Weights of a small transformer language model.
Size: 18 layers, 12 heads of 32, vocabulary 3243.
Each number is 128 + 32 x the weight over its row's rms, rounded and kept within 0 to 255. Layers, rows and columns count from 0. Numbers have three digits each. The size before them is the row's rms in percent of the matrix's.

# k: layer 9 attention key, 384x192, rms 0.12, rows 340-351, columns 0-191
# q: layer 9 attention query, 384x192, rms 0.122, rows 341-351, columns 0-191
# v: layer 9 attention value, 384x192, rms 0.108, rows 320-324, columns 0-191
# o: layer 9 attention output (transposed), 384x192, rms 0.107, rows 320-324, columns 0-191
k340 110:171121138112107110203114165147161140149135143087113154139087128108105150189162142126187155086113125105058091091120109118103079185137135078133129212132107114148158068106107092160172104122088128121111108128157158123136145106171116139151151168124151127078104149095155130109096111155142123050150167098082163155118106101133110123086176116112148128115149133107107136177108145143112116094093138137165140115185130066116088123134106122136140154104124120114138162203046168142119163113052145190097111115118059146096154132036121090112134121126132071202157166157203109160159186083131087118
q341 104:125155150126143088123109147163110111123067126129147121096143146081041105107177049100110120156110145105135085118216134119096089118163101110095131134154142094106142127128047062149139143077119137126100133126163156191138134197150127137123118069141101118096109114105135129156100150150147163110159142118152150091096119064153098138141118195158124134092125087127152130096062098108125091090167179142178148159106106163104130131120117162142107169043159139143101136140148136159142138142140063216061077104088134153128171163122167117084086160160163179121200140070107145126103156133155075130
k341 111:194112127093101111142134134154147112130129103103138182142132098087093139157157123119056175136114125120056144111154118147135131138138126124106131143176127160155146106126082077165172123086097082148117141137160216136116112155148190169113159113166120142088131113122134184145101139120108145116145135119072174103098159086138126150089148163095133151091121139117150142165078141134112098099122142148218103089200093036110094120162136103143107146118112125118130128155087145108091150101076194239108117111057098162124138124113135086085063195106117154117168097171102109087131189074150082144
q342 101:093132188151079137110118091129153136132189101070067154110122082159174083144116124108176168119169151073119128196123175107171177150126111147152111144084135124135079079148100105074206095106134146136132066129106160143109143049142105135129081170132132100141121043166120111170168138140073080186101092093133124140101131140184151091071153081088142116191141127131125091094106139128124093137152112085114124114138160134104194116145093115143133116189129160128141117131156096082119075135149136093139161124112128102145137086136089140122119116059200187108131151112112204138149152100129190127
k342 098:132139124141126077101073131115073094097146135168129119117164162122170125113056102129124170104152157133136116174136165125166186102121096166068127082147134126104058172136109145106114088090161211115113095126071137138091137119057080156080118123112132118141107113155124079097117124113103114132129115167159098119101145187119167135130072086170083103137072156123138093123153079094184165119148080119105082082088097197142161114094116145111117112135145156148107088121211068125145144103164103056168148120140171078099092124141094154100112078127121154145088204136086169126174146165159174124
q343 087:089128144157093127156120069133149162101131107128105142090147106150204135107123138088124123116120144115147162153108113125164211146143153154138129147143121161084130122164171122118127112130136123136166118163129075102096137070136139104122087201148080110197101045128057114149189129126093096167119109136146110130107124135104187131099113084133090150138133154146125118095132135161116122165166087055099125107085192119125167135136055110175161099141077119156125087040126080133126097167187135055142150130119179113153098096149160140142102137099182224130123123130078127126133086101102181050
k343 090:101124128140121162141076137120107118134134132222136141061186123141203085098133112108141139136116159127177166156108120106148164106088105134119149134079104126095088170130162116126105154084161171107123139087096082096134119142106098113118080121122137088157162088144116065150183119131119113187110127172139117123109180135133152120168089123139075117132142118133141157090137078128200137169144102106080109115031106156154189155131143113137135140158102146177130114088180049126144119138176112060207118098116170089129087131198160160148151078144164174086119117117093147170127061157137195133
q344 102:131147150101076105121147117110112136121186107119166169091155167160203136127046138132078175115114165108159135131080087161114153083128084171085124052123159177121144119129170150142101135111105093139102160113140066091132108134065121063065071123150119145169115100093108084136118123075153101074162129199174120135128130198093124211157063080140152099082096169083124092155082151140167153075114133098096112103091115148074106127117114148121133098122118124145136104115173100147139190166116128108106109169114179104135073086179119153200130113122131134154140117117106080143136125127142114101
k344 104:102130135110088134110124146042144155123101120187146103053150115145183098107119134128067102132137163151163122137098094154146147112142142133120145055099161162145190129162152126099065159108111131137164155144126040155091110108124071152126096095147132150125163134135106120122131116090130142129120104158114122130160117095069068155171091108173134137072092148143162109121106159124131104122183115113103123108038112179075148147151084157131111114092127097100112095145008064152106122162172079070142132082165180073145087119130174139149114113158165113054099112111135112112162097175122138090
q345 100:162124117149136102154159133101125097129105109144194135158106080146168158149090129061145060125090059140194125112114105150114103131133137150107124149131094171102137131105139179132035106178121094164088161132151053068153108101102086094081185063109107113096140103101143132109074076127149105135134114145120130091195141164121088123170081123122171118087064191141118066160106154165162180130108129115082115114086091127128126174150151131150074145156076097166109120175163096147161142098064100147077148117142166166125127112126074105128155120180158105116164094122139109071132142133086115165
k345 100:124117096138154125139151117097111107161157118118138083159104038161146098087150127143131118152114095111142130089134124157104147160148153160180138188119115124140182157147125154093109102176164099149118140152128068130101147127115139111116141100137146151123148126153165115175130143093127133177115053099086156079147144073152103104163108133111118131127147076127142088127091168152082104126172130107159134136077103123077168167102105101133073046210106053075092143113139122087122108133116149125008169074160121175153104102135141111144119178072114088055167107074145156104123086146092203162
q346 095:119137125132159131145154124147134106103117188121128118210118095130086174094155145147130040177148125140108117129122056139121147091095150122148135151146161105173155141119153192139120140185142129157125116136081155137102131072151152141173205170074208105133160186127166153125142082172115145143093140106090130165142109130124136085095166119137121149125091147172141141126184148144112117177106117196101150089136135075195131119192132081088091135155102148112123135122064163144102102026099143088130161151209102183163118127078094102115145123178095079114111119204123092112106130115130122141
k346 101:058122185119173163174199138163112139153166136056101123134104130140160162140123130139182101152082048095121103100152085093129127135123133121160136167158111078144093130103146116131171102164162106106108115105136154113177183132157121061101135140089144099142120151087138185149129087143147116148156188058112106117093126146155150117131165133094120126159103107099111109151135121119110101129083155120075192120194180152131091091097166130142137135157167106149161163128130242109147049147073087093127133158118072170141116109130111175134180091155118119117080108167140154080098126065152094165
q347 092:093101126128161182128163174108141129158131122133102119089181135114077103135169152120156121166190118121117150144141170081142169138113135167059110190097109029073091129179062073113155149078145159135114101139154102167139148151208126165184097156169118111130140078134167148173079119140127159168132130125168145133097107076166148054118177106140112176141148071119152149139096111108053104126135111074135084185095146171097133130092127134138154114111127089170098182138107138150130138159179102148114071125101143154130179129117153090104150126084108176130148159066138169152138115104091177103
k347 087:157088150093085122156118149142148152134186092178142133180168117081116160160134126136158206130196129167101184125139152171105156120120121155099118208127128115101083094121106117129106109113106120138078073127088192097115106154130148148127148120131127121129116115109146110049115118128125108158100061153120128183071183186177181113117125131126139159134076170138096132103129122099144184157134080132187056144204074077161169152181095099109167134102106162136105150065152157128108145075084160169174084113124109169134139114145123131157077079056116132174149135155123133167126107107138150170
q348 100:152143116113098104120107163161109167151173088124106157137170189144191104113109139160083160123159177126150145141115111120155159075167107153084147110135144133097172108145169123100125145111086129076139138161140117100094117186077102094117089150139158104174131134135059111145128130137138114053118173212156153142093092159107102204130069179163150124083113079087100142192101072108157167121157150058099138122090120160078121135107102140141178076133146128126112078092159138173154126184127156092128122135097156139167094095210161153172133064113108117123133142072090049150146137132163114130
k348 105:142188106099100122145125111154169142160124139153135155083210177136135090113135112123099094106131171154175143139109114123188147070137119124101164115123160115128189116156133105137140152093120128098175215123152121088119146127082097135174122142118131139149136124101110163139100096134168150041132082177116130106130125130085034134109162127147199132121158124153138208174088088129177147139130146130120140153044138155074120137197109090099112166113128183139141051176045120173132149126179129132131080119143157142169096137127137122166177162136154105164076095121099105130084129162112068095
q349 095:137038095132135205122139172070117091125146118149133089116080163131140149158133202116102130121171080209105163147099142117172129190127128127193148129082089122131097193106162163118082152135141131148157138125122122112143088131169161163169136132151125152094129175145084123161155136093163152109102095185119139169170075157134113127097168085125159181150131155123077142168214143119078129155091106148114132130093158144199119153093149163139114124156172088104129159097125165084149142127055147079184161127144108078108132129087150106132144133152096109151071074149176113065113104150082119119
k349 096:121098088188181108175101123133103123161091140128158112153077165162118160122145173070186117129107085148148133126123131122118019130126122129215163213128104112081108131156103188172090140196104097109113130103106137102128102168136140112121167101068104119125140183114114114085123149169160097120116166127126140136195124172171152088098131109142092140125188135147151161111176101119133113154117135134154130183143159146182142166094151113162133154118153096179123086106141130119161119151151155114190091127157141172112193158117165163127197133107135063084100149138110121097062043125089123137
q350 101:159135151163138075127099127142128081144106153088168118219091126146078166098100114114138186141128180101146138125102122170112039131158110146128153132135163128146207120113124134138172143175099088143147077086099138109140163204044093087112152145100160098100116184120165145064135207182155131098117166125127120085144134143108137092178102100122142074128115082146144123075120117147158116121091162127178111101161116099102130140160119105068107158098179163098139111144166192148114093147107145199163185116155121186128163148171160123128137136153159091142119165131155138179133136102165119193
k350 115:149121142151156151100175155138130106133083122117141121137089154118037126143128115110088099084122159140084083114130140122136126130171105123123127082116133145164178162119066140146121122142137108179122082145127103170134160096153092176153102101071103121124156118164132126172133077141129139110157138123114141107140133117092116154088167114144159095083112078134102158164139118101038132128113142112120178081059104139112121122170115164131106175084153131100109177209099148166158140096102096092107185177137182082141116132094090084078155155197177144150135198144191143084144231150084051094
q351 106:150125066110194141100117156124105111130099158152111114199117077090081162092151126173148100107152143165137101127169156133152146126078167142164139166124168075152138144116178144144103138148096123122125108109115144157108111117154103149205186176087134102115169182132166122108121152211110182134083194098145154132131104132114137069155192127111129142110142096154150192120166106129106115184140128169124107150181119078170109108130143070094122111110144106091115162100057178149129106081137154145168110132214110123166153140056120122102163128165058092130103153187186118166156158105128130179
k351 107:122115171114121118202206151165158164168143149049111149134119092101112159122142145117224113112107096087104094099144099117113094175127142112160085207127112091157119115115125095158199104141125128103109133128151175105160118124152120104138161216108161123107092143075160155141120136146161117108134166096118154161097082146141121087106185160104145150172171117124096152160121149129094115110066150147104169125186170085123120085127125100115149147160162074142160177147122208119161104130093168185111124158112050163132161134072125134133171140115111108187172139164146126186135143060145083149
v320 096:129084140094149185146154142119130153121079179137162191121113091166115140127089122113119082099125099100157138080114100101060110153167147124187116118104110181163104129165121144118146146180167106183086098131130126190146130091120145104142107099089151084126141160162108201145152105086101106133185150088122112125122127094186177182117133144096141102135114117166155131112119167088113176103109042115127107090150131119160162053125113144176091109110118116101239163132148087069121092145129109118111130093141131076166114088071138090161121157165150110172170145159145155142111134198047086119
o320 096:153099138122123182078186132081137135125208058116105132145105173122170041126160124163110157152103189167128137181109072139162107141096154074114112114139172166087173123119100148099068166060165091146133137072136082093163105088138114145113091090119112160159119096153094087117121136131128146125093090138155145143158126184106114162118104136086119107137047143080082129132135103148166145142167116127109184127096100127124123183127127116100151110136119138150100140145176120140153138139160070079138142135088157057125095086182118164148182129071110103062114128090095090169115136182190147082
v321 096:128168138159134058173102125134140133117102136086169093096106121094138135089161107099147090123127152144084133118165173126109158146106127109179128177179095127195129121106065133136144060131132087113135072107149183141163098097081116125172127145122134119122137123056082150038123108145120152139076081089023103155112126149126157102153165178129118140192086125102161091131140130111187087129093135132118211156169168114147134148098124174139075083147103118126112093075124100120146148111121124130109139095110174114125152109150059125075118114156185135084134078140123096124107131149229075142
o321 093:172163131126118130120126080148191159150147147104174162199107160150130072142112176113132125142129118134115126097056167147165126162108134129147114113115083172096128094152147156149134181152139171139152138119134058175122164186197117156160122105043166111137141151255106123201122058130098159112108078187147165103129161115102124161150102170135131141141212138135102152127110095128137130108115135143168110091132116174139122120124108098103118167072118081100136154122128136107133123117140114085117153157125096095103061102093147117120145098119109080152140174103193136131102131094073156161
v322 082:150167108140139172092111111114125145114166098131112097145137157151153048111129078141179141121082160123135129140141101138161129186109163142071143150138117144044079159130163088106116166097125141096169133094136051110138138070132140149155086113155086121148135107103154083104113091156145145112078092158121116104175132105109120111097084082152109176103032169112163157198171106181173069114090180180131165128136135166115087138152132098091044150209166152114084105165149144087101153135159124107195097121100114119124097148150077173134134143113137088124070119134134175129137107088131168099
o322 084:133122092151087140158153123091108117122133145159123192074102182136106138123160101152102082198179141126139161126083133106141166111133141127160116086090137100174127165191118108103125148122104175132075127164135202183054145201135100076134114143142114130116180099151159090172120162107060134137155163076138112183163128094163111106158106174109075147111115129139087131096128202110110105170110111076108116122102082082118126089189140141142101159114136084176146082146116125130114107147122121209087104118126140182129157193080119106134075114181171167120144191133131176172106106092104116161
v323 094:128147110115100033139111064176158105137124145095144127098121116055084155094161171123116144133143150166078115153100130110124125097093120099104120107165111123112149081088144158174142077087102136092160166149101159055108173197168134173117181127182177145103133125107135126113084144125118183122125121113104103106155090137120093077134169087106139095114192140097100129090098143107111109144143146112151156121119096124145073173139155152098197140102076136116060111106019143200152140115149147157070149131127145164102165133102182096103150070165077128158153138141172060119125144111169107135
o323 096:107157150145170090145063118194156113121062161112152126169147083106089191140074135061141105084089051113103083096191141148141155142144145156142132141133087129147136109138153122156138125153118102138158106182122099151158076085092149115132187148093109121089107130129156145084146087157151112177089085176113149125076117126109174166122158137140180169164202104129169120123132090166158138077090116155096136105187222103151150162098076141170117119128184094148144170102145118114163152108067131107159171159195091088134088130146109111120139135144107162185108124129156121079142156072112105115
v324 088:153135092100140109118120086115111122136173114106054132102151118103193080125084107154164118076141159143042108218121138125118154185068120130161132058116078107088154083041175126141119106104165131099102123129133119081137149155106173121081108135158112097126115039127141096124126154153104205105148140091229125071130110135144119095117117110068130106122144151116179088150144141099156120112120116149100110122149130097130053096161192150093115126120074166086169181108186134123116117118130119133074120124113142108124146145130108125125114133150136125094127146129122138122122145183194201190
o324 091:126105130135139175134134204115126071167104132163148162096134151135070151140151059087090097144149105047138156100168147113157122122143137120139152082172176133158142127153163136111114127159072131114118119119193123192120114132050082148149152112163143184166163149098183124140140162181072041142119119124142164160099120136119093165140187110102149151141143130143083138125093103133095124101136141118136165141090135100120102118110130088145134183114139110173167097181112184108169115151152132168175125137132129199143176178109102113105106131110105181197171142094083139083171044077077123095